Weights of a small transformer language model: 7752 steps.
Each number is 128 + 32 x the weight over its row's rms, rounded and kept within 0 to 255. Layers, rows and columns count from 0. The size above them is the row's rms in percent of the matrix's.

# layer 5 MLP gate, 3072x768, rms 0.0411, rows 1601-1738, columns 480-527
size [102 101 100  99 101 102  97  97  97  98 111  95 100 103  96  99 102  97  97 115  98  97  98  95 105 115 101  99 101  97  97  99  98 109 100 103  93  99 116 101 102  98 101  98  96 102 101  98  97  94 101 101  98  99  99 103  98 101 104 100  98  98  97  99 100 107 103  97 100 102 100 104 102 100  97 103 100  99  93 101  98 102  95  93 106  98 119 102 102  97  95 100  98  95  98  98 109  97 106  93 101  97 101  99 106 104  97  95  96  97 101  98  94 107 101 100  97 103 105 103 101 118 108 101  98  95  96 105  97 101  96 100  97 104 103 101  99  96]
[[139  36 105 108 130 123 154 188 143 148 137 125 125 129 158 134 124 126 135  91  63 218 114 131 124 120 104 109 113 153 127 207 169  70 127 164 145  90  90  91  71 114 146 146 109 153 143 144]
 [ 98 165  91 166  62 169 151 131 156 129 116 168 132 150 173 123 125  94 100 118 104  75 118 164  96 132 111 166 122 182 157 121  52  67 170 165 193 208 136  91 131  78 109 119 149 159 196 123]
 [119  99 104 169 131 128 104 151 154  74  69 118 123 142  68 135 174 109 165 128 156 125  91 129 160 137  75 107 150 142 187 184 150 152 133  89 143 149 146 175 145 113 114 159 148 121 157 126]
 [126 119 112 139 109 132 143 141 168 145 153 116 105 207  63 143 124 144  67  86 111  93 142 111  82 147 126 195 201 152 132 137 120 190 139  97 160  86  82 152 168 195  97 171 168 117 148 119]
 [ 92 121  61 145 112 127 123 122 126 143 123  38 134  84 141 185 169 153 144 152 117 134 154 101 134 176 133 127  76 132  74 124  92 156 120  66  78 111 106  73  90 146 148 157  95 184 163 134]
 [102 114 116 117  94 125  93 179 117 169 118 159 158  98 134 136 118 146 146  64 102 129  46 136 135 127 117 135 192 123 114 112 186 134 183 156 165 127 103 141 123  19  74 118 144 155 103 156]
 [143  79 121  73 113 121 113  77 104 148 116 160 158  52  69 141  93  88 149  83 143 106 152 121 118 148  48 125 127 113  99 110 136 140 135 115 148 208 152 103 122  80  73 129 106 145 190 129]
 [ 62 115 151 113 134 148 125 104 168 130 164  95 186 175 158  88 121  95 153  97 108 105  92 167 196 116 144 103 148 136 146 169 131 157  91  80 124 134 174 148  99 170 147 120 167 185 117 114]
 [107  79 163 140  68  68 155 130  87 134 122 121 138 109 143 170 137 127  70 102 131 112  61 133 131 137 132 132 127 188  83 162  77 163 153 146 110 111 115 133 122 161 146 149 139  90  95 154]
 [113 114  89 208 106 165 119 190 102 162  89 161 149 138 116 127  54 108 151 172 139 183 156 136 137 124 130  91 124 149 130 150 117  69 169 141 137  83 166  96 130 126 128 146 149 184 112 117]
 [130 164 133 119 125 189  97  84 186 114 148 117  66 112 119  98 129 168 159 139  85 119 140 135 123 118 128 137 123 130 162 141 180 109 114 107 167  72 173 145  85 151 135 151 140 105 157 170]
 [151 148 143 144 124 178  87 143 137 152 152 146 169 114 127 145 119  75  94 165  99 117 124 200  88 155 165  89 108 143  97 150 233 113 102 107 167 102 101 154 158  71  82 142 131 119 138  99]
 [116 177  97 166 138 129 143 106 161  90 140 139 145 139 140 143  44 121 194 127 125 104 153 115 162  66 115  89 158 124 100 122 108 156  87 134 159 107  98 137 108 150  97 121 105 155 120 111]
 [154 175 105 137 126 126 116 153 123 147 122 104 126 101 140 189  89 122 149 132 134  51 105 145 158  82 137 124 116 135  86 142 112 109 106  96 150 104 143 107 152  97 131 128 101 135  49 143]
 [148 129 108  93 146 137 180 117 134  57  89 136 133 147 143 188 148 146 185  40 118 155 147 100 126 125 120  85 138 194 132 137 110 105 156 101 100 190 108 126 140 110  65 129 156 140 127 132]
 [127  93  97 133 166 153  93 162 106 112 142 161 135 139  78 152 111 108  85 172  95 101 123 124 203 135 130 108 156 149 121  45 214 145  96 110 124 157  71 120 131 164 143 138 125 114 119 122]
 [142 130 115 102 128 160 143  64 121 172 147 129 145 143 150 118 163 110 147 110  57 194 174 108 143  84 141 144 151  97 117 133 139 140  76 137 134 108 160 196 145 159 110 130 165 134 111 122]
 [107 105  92 144  62  92 111 160 116 147 113 183 137  72  66 141 145 119 171  83 118 166 153 119 154 140  43 127  83  95  97 132 114  94  86 135 155 143  94 138 168 101 144  92 152 135 146  92]
 [165 144 146 118 110 179 126 134 106 141 212 123 136 148  98 136  64 104  89 121 176 145 158 106 122  96 133 111 109 169 149 105 106 113  96 136 113 178 124  88 151  92 107 116 159 169 115  99]
 [128 123 123 101 154 133  87  83  86 144 116 172 105 124 171 156 164 152 171  93 121  76 140 175 124  93 124 143 170 117 145  86 111 149  89 108 147 114  46 106 196 132 116 167 148  70 169 173]
 [122  43 137 131 144 129  89 129  98 168 133  66 170 125 150 143 123 142 120 128 134 105 142 160  90  49 125 126 133 135 110 151 135 131 134 121  82 100 153 129 138 157 126 163 125  79  68 109]
 [152 156 210 147  71 130 113 107 126 146  93 112 102 151 120 163  83 127  71 107 137 152 106 152 113 173 110 120 150 134  74 170 115 140 174 161 120 126 116 113  48  82 125 162 162 138 141 163]
 [ 55 138 120 131 131 101 114 144 165 104 148 140 151 159 141 100 140 118 143 142  60 134  72 148 166 132 164  93 122 143 105 101 149  85 155 116 166 137 215  59  60 114 131 157 118  66  90 137]
 [ 87  77 151 140  45 142 155 136 120 159 182  91 165 149 131 112  93 102 108 108 156 101 130 116  94 108 130 161 133 190  73 138 127 150  98  99 112  45 158  78  98 192 183 141 141 162 152 143]
 [148  65 142 140  99 169  48 170 120 151 150 154 130 103 100 117  81 160 123 156 116  68 111 120 128 103 157 140 167 117 116 114 135  84 144 111 122 113 149 117  22 140 126 158 127 138 126 102]
 [141 156 216  88 143 100 126 147 144 115 120 134 154  67 142 133 130 175  94 158 125 123 138 145  81 103 124 174 147 122 135 157 116  37 168  79 160 134 123 110 187 119 102 127 107 164 100 125]
 [ 87 191  92 120 147  32 146 103 152 200 108 104 108 110 194 165 148 130 123  88 138 130 215 142  89 133  96 148 142 150  92 142 162 111 172  83 153  60 125 164  55 152  63 123 140  93 149 137]
 [111 134 111  98 131 147 182  96  82 221 152  54 165 195 199 115 115  71 134 133 130 153  56 116 119  47 108 135 169 140 152 124 118 113 131 122 172 138 112 117 125 121 114 148 212 103 134 101]
 [118  83 141 120 107 131 115 122  91 199 124 156 114  96 149 109 119  96 125 111 134 195 123 115 171 175 134 108 142 166 107 143 164  85 100  87 152 157 169 108  72 109  98 180 135 116 120 131]
 [184 133 128  78 121  83 109 132 132 107 100 135 197 102 156 140 104 106  96 115 145 156 165 162 146 150 161  96 178 133 158 143 163 165 132 142 105 149 148 102 131 177 147 128 108 152 158 117]
 [ 83 138  79 118 106 132 119 107 102 105 196 105 150 108 114 133 202 117 120  98 186  85  89 100 122 141 163  42 231 177 137 165 175 166 154  92  99 126 181  95 116 161 128 156  67 111 118 156]
 [167 176 119 125  91 149  96 135 142 101 132 193  88 123 124  87 168 116 184 159 132 140 147 163 151 124  70 132 169 144 181 104 161 106 138 150 129 148  97 102  90 111 130 124 101 112 126 184]
 [165 141 223 101 106 144 149 117 109 132  71 143 181 143 194 179 146  99 134  94 102 145 133 138 148 117 136 175 144 173  98 147 138 141 133  99 123  91 162 134 104 106 146 143 139 142 103 146]
 [129 153  77 107 124  91  96  94 148 152 209 166 108 137 138 106  65 134 196 159 145 110 138 154 116 125 132 105 134 149 126 150 182 113  88 137  76 149 111 112 166 129 108 135 129 153 103 104]
 [161 123  65 195  77 138 108 128 105 148 179 120 136 106 120 134 101 142 100 123 137 151 127 139  79 117 134 121 132 125 127 151 113 138 147 103 152 181 111 194 127 209 159 151 123 131 160 141]
 [127 123 128 143 138 122 110 128 143 161 128  79 124 131 139 127 142  44 124  76  66 178  89 142 170 128  74 142 154 150 171 120 144 148  63 109 122  89 110 133  97 165 168 161 130 159 155  99]
 [149 100 172  92 203 101  62 138 183  76 178 163  69 108 106 140 105 152 160 127 143 137 108 163 143 169 164 108 115 102 138 155  98  78 132 121 108 147  86  81  96 150  73 145 129  56 132 125]
 [ 63 129 135 139 110 134 125 124 119 120  98 146 160 133  84 125 167 123 154 108  70 123 142 169 128 157 103 140 188 123 103 138 177 141 104 130 172 168 179 142  82  96  83 175 153 176  93 142]
 [204 148 139  93 158 184 116  85 133  31 137 115 116 155 135  90 172 101  92  80 137 130 193 133 130  53 126 181 145  99 154 115 154 155 113 180  88 112 108 175 139 187 107 125 100 103 111 203]
 [ 58 108 115 161 148 121 138 146  73 147 126 114  96 151 109 131 116 126 146 103 165 125  86 143 111 106  75 167 122 113 126 162 140 113 149 112 115 133  71 151 102 109 152 199 141 121  53 125]
 [181 140 149 108 129 164 109 105  70  70  83 115 131 104 141 105 193  99 210 136 155 130  72  93 136 122 136 129 137 150  79 123 106 156 165 111 159 179  51  86 135 134 133 159 167 106 152 151]
 [110 170 105 161 127 134 149  47 152 136  98  75 117 104 169  52 114 146 118  50  48  87 138 157 173 149 141 149 109 167  89 186 132 128 148  51 100 185 121 110 111 137  94 158 130 146 144 114]
 [130 136 114 143 163 151  72  89  77 103 148 136 106 151 163 171 103 149 120  62 121 107  88 111 142  96 106 120 114 124 119  49 121  99 160 147 134 171  60  81 127 135 100 171 155 118 159 147]
 [105 142  90 165  85 131 118  96 137 121 133 140  93 175 121 196 102 102 179 134 139  91 150 207 152 138 146 114  78 169 129  93 189 101  45 102 103 130  17 104 150 129  76 142 162 153 145 141]
 [114 178  93 125 165  91 103 159 140  50 155 102 120 151 100  97 195 158  89 102 125  87 129  88 120  66 150 138 139  95 155 125 164 158 129 135 113  60 146  95  19 179 111 167  89 134 120 192]
 [169  92  72 206 155 135 170 208 101 120 144  78 172 124 105 167 142 117 133 133  79 146  84 181 126 123 137 183 129  96 165 150 172 157 100 114  97  88 103 147 133 168  87 167 118 141 145 147]
 [113 182 108 142 168 132 222  95 110  82 125 169  46  81  73 113 167 124 135 141 127 111 105 125 177 225 105 158  38 117 137  67 255 119 113 120 137  96 124  91 188 143 120 121 102 115 189 123]
 [109 152  97 148 132 105 106 132  94 144  94  97  83 103 160 119 103 122 156  40 183 102  85 222  90 123 117 145  91 112  87 127 154 120  76 132 184 134 149 149 145 120 152 138 110 127  81  73]
 [102 127  69 150 162 137 129  98 124 120 137 182 104 116 188 112 110 105 151  91  92  60 130 112  93  56  79 153 179 218 156 143 210 137 126 127 113 107 143 114 133 175 117 129 169 228 151  72]
 [151 152 142 158 107  96 118 162 199 119  86 109 172  89  78 137 106 134 172 109  98 171  93 156 178 159 186  64  79  88 109 139 121 114  33 114 111 147 113 127 154 116 135 119 112  96 171 119]
 [ 72  97 123 120  90 185 119  78 129 125  88 160 135 105 114 156 142 134  97  98 153 168 119 110 163 137  88 118 178 159 173 111 158 102 153 170 151 115 150 115 150 149 134 167  58 131  95 101]
 [124 153 144 106 151 134 144 156 128  99 149 175  75  86  81  87 115 188 140 197 130 189 119 125 117  73  78 146 112 136 157  72 158 123  85 181 119 131 126 176 119  84  71 112 134 140 108 144]
 [ 90  98 120 131  76  69 159 145  89 161 162  97 199 130 136 157 142 103 153 137 129 115 147 171 125 125 112 195  60 142  74 125 115 124 143 101 173 122  67 127 124  89  64 151 133 149 117 166]
 [ 81 119 119 130  85  95  69  79 101 187 180  83 129 143 131 111 100 161 154  83 147  95 134 214 178 153 117 104 125 141  98 113  96 152 108 140 131  89 117 138 119 151 148 118 148 219 103 123]
 [133 190 157 123 112 116  83  97 138 128 152 127  65 137 144 129 134 137 155 117 120 138 102 137 128  95 125 161 102 120 117  65 147 143 133  99 114 181 129  87 112 193 124 134 138 159 119 151]
 [179  71  74 141 173 125 114 194 119 109  74 114 146 130 168 120 139 119 178 137 113 125 119 109 156  64 148 158 125  57 115 107 194 144 186 126 131  99  67 125  87 156 113 136  73 134 139 153]
 [152  82 129 110 146 190 155 105 178  65 140 160 121 198 127  97 115 116  98  84 117 124 158 118 139 141 118 100 118 134 108  99 137 156 106 145 156 180  93  95 148 107  76 134  50 155 156  72]
 [126 133 132  78 114 122 161  16 126 190 128  52 167 103  52  89 154 132 129 105 121 107 211 138 141  57 171 191 144 152 141 172 154 148 109 111 135 179  48 120 108 172 118 125 124  59 158 155]
 [ 84 135 121 115 104 116 115 110 147 128 183 115 154 114 155 149 173 101 162 151 154 116 145 106 112 170 109 140 106 118 105 165 178 103 131 129 154  31  89 106  46 155 134 131 156 169  95 114]
 [104  92  84 135 133 124  52 119 167  91 149  95 120 119  79 145 170 100 155 122  97 111 103 200 114 139 104 141  44  98  72 151 136 136  94 120 190 207  72 179  92 114 173  97  97 106 129  76]
 [132  62 129 137 139 103 128 121 139  93 172 139 143  95  93 139 166 161 213 137 128 150 116 159 168 164 156  99 141 164  77 110 100  91 114 163 158 143 190 107 105 214 119 133 102 123 123  97]
 [111 136  50 179 100 163 108 114 133  65 139 124  91 141 141 105  90 145  74  97  73  70  75  94  68 160 107  97 162 179 101 102 120 163 149  99 132 208 125 134 182 158 164 138 132 117 214 133]
 [103 183 148 131 135 157 107  57 113 131 136 103  92 114 137 125  86  96 105 113 114 101 153 246 140  92 143 112 113 111 138 139 177 140  80 135  98  95 139 114 125 161 145 130 127  90 122 150]
 [ 97  56 105  84 136  84 125 139 108  93  88 170  91 116 127 127 136  78 131 147  81  73  24 140  88 130 127  68 156 128  91 107 130 155 138 102  79 122 120 166 139 105 147 118 157 145 127 128]
 [111 152 129  83 121 107 128  91 102 160 152 152 134 132  38 158 167 142 122 168 143 126  99 132 156 166  82 141 147 117 146 118 206 127 107 115 149 121 115 139 124 205 141 117 163 108 145  89]
 [ 99 133 176 112 176 144 127 140 166 155 142 140 135 149 108 164 136 116 180 139  88 133 114 131 151 149 113 172 172 173 118 137  86  87 179  83  86 109  67 140  91 133 165 181 119  80 121 198]
 [200 145 120 213 136 111 162 125 142 146  80 168 150 109 121 127 199 141  92  75 123 154  84 106 146 117  89 153 116 167 191 125 124 118 161 143 159  94 170  94  68 161 135 145  87 186 141 140]
 [104 165  87  85  99  60 152 111 150  99 150 137 147 129 143 120 110  95  72 131 132 132 150 119 212 173 133 187 152 102 139  68 125  87  78 139 144 114 140 131 174 119 102 122 156  93  82 125]
 [ 78 127 115 175 205 144  55 117  57 136 131 144 186 137 104 128 152 119 117  99  94 111 173 102 126 136 158 154 149 187 143 115 142 126 123 180 122 126 120 134  90 154 114 138 183 161 146 162]
 [131  65 119 170 187 137  70 144 118  83 178  94  51 104  77 180 130 114 156 132  73 134 144 196 136 149  81 105  87 132  89 204 126 150 127 122 144 135  84 160 148 104 184 160 187 153  90 184]
 [114 154 140  93  87 131 161 142  87 102 156  47  78 133 110 120 132 130  95 110 190 171 166 123 142  48 140 168 129 127 101 140 115 121 183  91 156 116  69 144 178 142 122 141 117 198 143 162]
 [124 161 126 156  93 135 107  96 147 151  91 157 165 109  79 185 116 122 127 166 139  62 126 160 179 147 120 130 193 242 102 139 163 139  99 142 137 130  61  82 168 142  88 179 130 131 141 100]
 [137 139 142 112 195 208 162  90 107 153 143 146  93 161  98 142 125 114 124 119 136 128 113 149 116 112  83 145 118  83 140 170 240 115 103  88 164 102 113  69 124 149 123 156 126 157 125 120]
 [152 154 139 162 106  89 204   6 156  91 117 111 129 174  91 123 166 167 112 119 141 118 142 131 111 118  98 105 124  83 113  88 154  90 129 102 132 136 103  93 153 112 144 167 164  75 130 162]
 [ 79 173 188 144 161 170  93 113  79 149 149 137 135 145  95  83 161  77 102 125 125  61  94 132 138 136  82 118 144 154  62 145 125 133 142 107 130 186 181 126  93 193 129 160 130  63 156  59]
 [105 155 139  73  97 147 114  95 122 136 166 120 115 155 121 150  89  83 112 125 122  86 199 131 105 165  95 168 170 151 115  69 103 139 121 125 137  68 120 116  96 206 115 166 156 108  73 162]
 [ 62 116  96 181 172 150 124 111  92  88 171  45 140 129 126  97 107 160 122 144 121 136  96  88 143  98 156 147 131 108 166 131 146 102  85 139  91 134  79 159  96 179 115 137 131 156 102 143]
 [114 127 105 181 129 130 137  78 112 115 108 114  68 142 177 143 170 150 118 112 171 117  82 135 156 153 127 215 131 105 149 142 202 157 132  87 125 182  77 138 158 148 176 151 155 136 201 128]
 [ 94  89  83 179 132 197 119 116 122 160 139 133 144 123  70 140 137 174  53  21 158  90 113  91 102 114 169 166  92 109 158 119  98 213 189  95 182 113 119 154  89 155  84  90 136 110 116  78]
 [172  49 118 121  94 105  93  99 121 107  85 115 176 120 153 133 151 125 131  80 109 108  76 191 172 124 103 163 119 128 127 175 169 155 137  21 119 137 159 148 113 116 102 145 113 145 130 133]
 [149  76 117 206 104 115  56  97  60 119 139 120 115 146  89 191 136 165 111 131 108 128  81 150 101  98  99 148 149  98 161 123 178 211  93 183 101 168 125 200  60 130 109 136 115 163 102 134]
 [ 92 152 156 125 135 129  82 107 112 125 146 117 177  99  51 136 102 127 128 100 172 223 155 153 165 127  79 106  86 175  87 103 104  87 145 107  78 135 115 181 172 105  89 151  88 172 130 107]
 [ 99 132 127 178  71 124 142  94 113 166  94 154 135 123 103 164  94 131 146 144 163 134 106 149  88 156 100 121 121 120  83 109  96  80 116 147 104 108 115 151 124  56 116 160  95 145  86 114]
 [112 113 106 103 176 107  86  64  61 111 129 168  82 149 168 162 126 154 106 120 128  63 132 165 130  46 182 103 110 143 177 102 128 165 120 139 155 104 130  96  78 155 136 178 159 153  75 156]
 [112 155 137 135 102 131  68 122  47 105 109  82 144 133 108 118  94 116 125 137 165  92 104 112 178  37 149 221 119 124 132  74 144 124 161 138 142 146 133 157  80 152 142 142  99 138 160 149]
 [ 99 139 137 149 117 103 100 117  91 142 130 159 118 120 123  82 128 124 137 104  98 137 165 158 126  90 158 156 172  98  88 130 120 205  40 138 117 118 159 152 110 131 107 142 142 136 123 138]
 [150  96 148 124 123 113  44 126 126 102 127 114  93 124  67 133 151 150 191 149  98  79 164 179  87  96 153 123  75 125 165 140 112 162 125 167 111 122 160 146  86 151  55 197 100 161 100 179]
 [169 172  88 173 124 131 137 146 141 148  79  77 109 136 159  70  69 185 112  66 148  76 159 133 155 113 154 111 186  94 109  49  60 167 112 110 133 142 139 137 137 148 127 137 154 110 176 106]
 [106 145 110 135 137 143  95 145 126 144 120 176 140 128 180 162  91 119 129 133  63  75 109 121  96 149 126 114 112 194 154 123 187 151 117 140 172 153 146 103 170 139 130 123 153 110 173 124]
 [182 138 121 110 119 138  85 159  62 182 102 102 149 117  99 155 150 132 126 136 102  97  88 157 136 127 156 173 123 165  41 146 102 123 147 110 101 146 146 143 113 134  82 142 129 156 124 123]
 [135  59 148 145 108 149  62 183  91 136 126 105 134 125 177  86 126 111 188 109 170 135 143  83 113  75  75 124 112 108 132  75 119 127 125 121 164 162  79 106  89 102 143 150 146  59 134 134]
 [129 157 118 126 177 165 150 140 145 140 133 131 154 133 127 125 143 146 133 137 132 172 167 134 167 118  88 163 171 161 152 124 145 163  89  98 192 162  92 114 159  87  82 129  79 104 119 125]
 [173 124 100 161  70 152  72 133 127 149 212 152 101 132 134  74 144 161 104 119 111 125 163 155 153  91 114 156  96 112 140  97  89  60 118  73 147  94 125 141 145 150 148 159 119 152 126 112]
 [135  47 159 134 106 168  93 157 104 112 139 141 123 152 122 180 110 103 188 123 126 123 183 195 132  78 142 126  94  97 148 123 159 113 138 158 162 126 142 136 133 157  71 127 166 113 121 159]
 [109 144 124 126 134 113  77 160 171  99 187 162 188 147 118 113 153 126 108 107  96 119 122 118  85 104 117 132 117 214 135 112  62 155 114 124 122 148  89 142 108 158 122 157 118 115 151 111]
 [123 146 133 146 111  82 113  94  59 183 152  40 151 145 124 113 186  82 137 142 190 133 120 195 170 119 108 154 149 103 144  66 117 136  49 115 138 129  30 174 145 189  97 129  83 145 165 104]
 [103 129 170  88 119 172  70 137 135  81 133 123  72 123 146  74 169 136 188  95 128  88 121 111 108  62 125 136 134 101  32 112 101 121 162 150  73 137 123  86  82 117 151 156 100 103  51 166]
 [146  90 171 125 152 127 152 142 163 125 173  86 198 132 118  94 130 108 184  96  89 116 148 107  50 119  89 136 156 101 140  91 152 100  12 115 136 160  83 130 102 117  92 137  82 133 137 153]
 [ 96 119 128  66 145 130 121 119 108 105 117  93 109 105 103  92  80 158  93 138 117 111 148 111 133  86 158 161 129 127 177 156 148  82 155  80 129 120 179 118  66 178  98 155 128 163 149 156]
 [116 133  64 105 133 163  97 110  60 132 153 156 117  85 170 122 123 173 113  59 160 105 108 171  89  95 154 134 129 155 119 127  77 102 112  81  82 198 102 198 161 171 148 133 133 119 177 139]
 [ 94  90 103  48 122 115 103 109 121 118 149 106 165 191 137 163  79 103 101 136 126 102 154 141 116  66 189  97 131 133 146  70 127  71 145 140 152 114 162 136  92  67 143 177 134 116  69 128]
 [123 117 145 114 118  59 156  80 113 147 151 170 146 148 172  71 153  99 106 129 161 173 107 173 163 155 124 150 155 149 150 164 168 152 125 194 201 108  79 130 111  97 191 105 122 156 149 152]
 [102  91 166  87 155 179 132  65 139  90 100  93 104 172 153 140 178 149 119 123 129 130  98  93 166 124 142 123 112 126 124  90 124 158  93 137 102 129 167 126 108 152 101 159 136  53 143 148]
 [158 138 124 129 140 113  99 105  53 122 132 148 134 154 102  84 150 113  93  73  93 109 168 181 117 161 132 163 133 136 174 137 129 147 111 188  93  76 107 153 120  90 147 151 124 149 111 110]
 [202  44  90 155 126 114 110 126  81 142 152  93 171  68 137 102 154 183 110  93 169 136 110 134  85 139 118 103 152  94 117 102 136 148 107 122 138  98 122 164 131 170 143 120 136 137 101 106]
 [156 162 104  96 123 100 124 161 142 116 155 124 182 176 122 184 132  60  93  76 108 124 131  94  51 156  97 127 155 154 102 126 119 185 125 121 147  89  96 115 108 130 167 153 151 117 121 165]
 [134 117 171 132 161 155 146 152 138 197 189 151 124  80 172 153  92 146 164 106 159 115 120 140  48 108  92 129 174 140 135 112 120  80 145  80 171 118 141 130 117 151 108 123 128 127 123 135]
 [153 158 117  72 132 168 124  90 136 126 142  82 145  88 129 129 128 120 187  84 106 119  93 133 153  66  89  90 107 157 120  96 156 148  96 118 130 102 103 164 105 107 143 133 155 150 143 127]
 [169 111 129 129 173  80 109 118 120 129 186 105 119 147 145  98 114 112 237 122  88 128  99 154 148  96 158 169 145 136  80 134 133 178 141 112 111 148 153 199  57 188 104 127 128 170 123 106]
 [145 103  78 119 122 124 149 137  98 132 111 170 203 163 163 159 100 153 139 103 145 160  99  95 118 186 138  86 141  92 120 149 142 145 158 109 139 101  85 132  86  98 127 162  90 176 155 166]
 [ 89 111  82 136 185 212 131  96 117 122 110 150 108 152 178  80  92 152 155 133 178 155 192 136 164 159 157 120 151 136 112  28 135 138 196 156 146 174 159  38  87 115 132 152 110  93 144 162]
 [105  95 128 158  86  99  98  78  52 108 118 135 126 131 100 150 143 100 132 127  82 121 157 192 135 106 148 204 150 116 147 103 103 175 166 130  91  94 114 116 118  96 100 127 124 109 134 101]
 [123 141  94 115  99 173 124  79  92 113  98 147 100  86  54 126 152 160 176  74  78 137 128 146 136 144 110 138 148 176  87 127 145  95  82 116 102 100 138 135 151 150 136 149 174 107 126 174]
 [ 87  62 140  74 156 133  20 117 112 148 106  86 155 162 117 135 124 109  95 114 127 114 119 125 101 112  85 186 137 186 161 176 162 121 132 134 140  91 113 166 101 156  36 191 136 129 105 116]
 [169 120 119 136 142 107 108 193 114 122 128 149 142 155 147 136 134 104  89  63 134 142 143 102 175 108  98 243 108 127 103 101 110 113 146 187 166  92 105 165  81 139  81 135 115 113 169 125]
 [132 123 122 114 161 109  31  76  98 132 139 111 124 172 128 151 151 129  99 123 146 139 133 148 192 115 149 125 134 133 124 109 139 181 154 145  94 118  72 108 153  68 114 166 127 106 175 125]
 [ 68 120  92 118  65 134 180  88 122 157 163 118 126  72 127 132 161 147 131  67 132  52 122 117 132 117 129  92  56 154  92 167 145 139 113 120 177 112 157 129 169 138 161 111 145 136 145 151]
 [145 183 119  92  86 131  70 105  79 170 148 116  93 142 161 156 169 130 110 111 114 163 130 151 117 149  89 131 119 149 135 107 103 174 190 170 111  78  98  75 115 104 127 190 117 137 138 106]
 [130 156 161  86 159 165  94 129 118 102  92 147 129 135 108 117 155 191 139  80  89  75 164  97 147  89 107 104 165 148  98 122 158 239 141 144 137 153 133  66 107 149 112 165  36 119 115 135]
 [ 73  75 130 117 165  82 117 123 111 127 103 107 109 157 145 117 107 150 147 113 123 102 160 125 167 116 130  78  97 170  97  85 134 147 104 148 165  70 138 130 113 132 202 173 115 127 123 102]
 [ 95  47 132 132 189 137  79 108 114 175  94 101 122 102  98 185 166 170 101 118 122 165 138 137 104 121 132 146  71 106  93  95 151 126  70 138 141 170  98  96 150 124 124 149  99 119  98 130]
 [141 132 122 204 131 168 144 146 148  94 134 116 136 187 211 151 132  14 148 139 110  94 136 168 143 138 141 101 124  76 127 120 131 105 111 121 200 126  69 168  91 205 153  95 158  99 104 168]
 [103  88  95 151 151 161 161 140  60  99 113 171 104  90 141 126 139 150 113 141 138  68 159 188 117 119  93 167 184 125 170 110 145 149  93  76 103 162 127 109 114 130  98 255 156  70 124 211]
 [137 130 154 194 120 128 141 191 156 141 148  95 166 193 129 129 139 183 119 154  94 125 180  92 144 102 124 196 122 102 103  59 133 150 118 190 156  76  97 139  87 146 115 127 111 103 136 123]
 [ 89  77 222 130 174 192 123  89 106 132 166 132 117 123 153 163 157 110 123  37 130 134 154 196  82 141 146 145 120 145 117 129 124 189  30 102 144  67 112 210 110 167 136 117 117 167 125 143]
 [ 95 122  83 160 120 129 131 145 145 144 108  72 110  94 123 190 117  97 160 154 138 161 182  78 146 164  79 161 140 174 197 245 137 130 153 119 127 166 135 110  76 148 121 134 148 119 108 155]
 [ 90 140  67 132 134 110 124 112  70  95 166  83  70 123 193 103 200 146 118 106 155 117 170 122 139 124 117 141 159 116 152 135 135 110 182  82  91 163 145  97 170 146 107 126  70 175  54 173]
 [153 126 124 137 147 201 115  98 153  96 132 134  83 120 131  92 123 116 162 155 131 110 144 189 117  86 108 181 185 111 128 114 111 141  95  33  93 170 128 134  58 157  97 140 110 119 135 181]
 [103 118 171 156 127 164  59 129 103  53 129  99 119 141 162  58 137 102 146  95 118 117 124 127 141 126 144 144 144 119 142 110 188 231 146 115 159 126 158 153 152 163 162 124  79 179 167 129]
 [120  95 134 131  89 217  96 121 103 100 154 135 179 149 138 120 126 139 120 149 144 122 120 134  89 108 159 150 187 174 128  91 120 158 114 163 105  95 145 111 107 144  26 126 102 119 126 142]
 [135 136 139 143 148 138 148 120 128 108 196 167 124 112 165 114 163 121 114  88 150  89 148 134 158 116 109 126 221 163 104 149 176 126 151  73 131 205 142  75 159 116 101 121 129 126 153  98]
 [121 185 100 120 139 135 128 106 122 104 152 107 172 138 124 131 118 123  78 134 118 117 129 117 112 109 111 103 150 130  72 154 165 106 122 143 157 132 107 134 174 143  99 158  98 118 124  83]
 [104 142  89 150 136 147 117 104 129 119 100 133  99 180 141 126 164  43  95  56  97  52 118 125  78 119 157  94 139 138 153 151 122 178 159 130 106  96 101 129 155 206 105 158 121 153 120 135]
 [166 120  90 137 174  91 148 146  66  95 123 183 139 102 159 121 122 158 136 119 141 114 140 121 179 142 109 158  95 198  59  71  94 126 123 164 139 147 142 146 106 100 128 146 136 162  88 155]
 [180 110 183 165 125  96 158 129 131 137 119 163 115 176 136 134 100  87 146 102  99  97 130  98  98 135 104 120 140 122 176 106  83 105 130 156 128 152 125 110 105 117 114 143 148  75  68 134]
 [127  64 153 124 161  97 114 112 138 101 164 159 146 160 160 113 156  65 100 123 132 155 105 140 129  82  65 172  98 161 164 105 100 124 133 120 171 171 133 109 117 161 179 164 142  92 118  96]
 [113 134 125  99  94  83  79 129 160  76 159 150 118  90 171 157 149 123 139 152 105 135 125 149 200 149 143 148 171 163 196  95 188 128 108 124 165 136 166  89 160 140 107 129  68 156 130 103]
 [ 52 147 137 167 133 114  55  97 108 115 114  44  83 111  85 139 192 122 185  95 142 149 120 148 123 116  95 122 127 154  65 230 148 114  97 131  86 187  98 152  96 166 140 110  92 103 121 135]]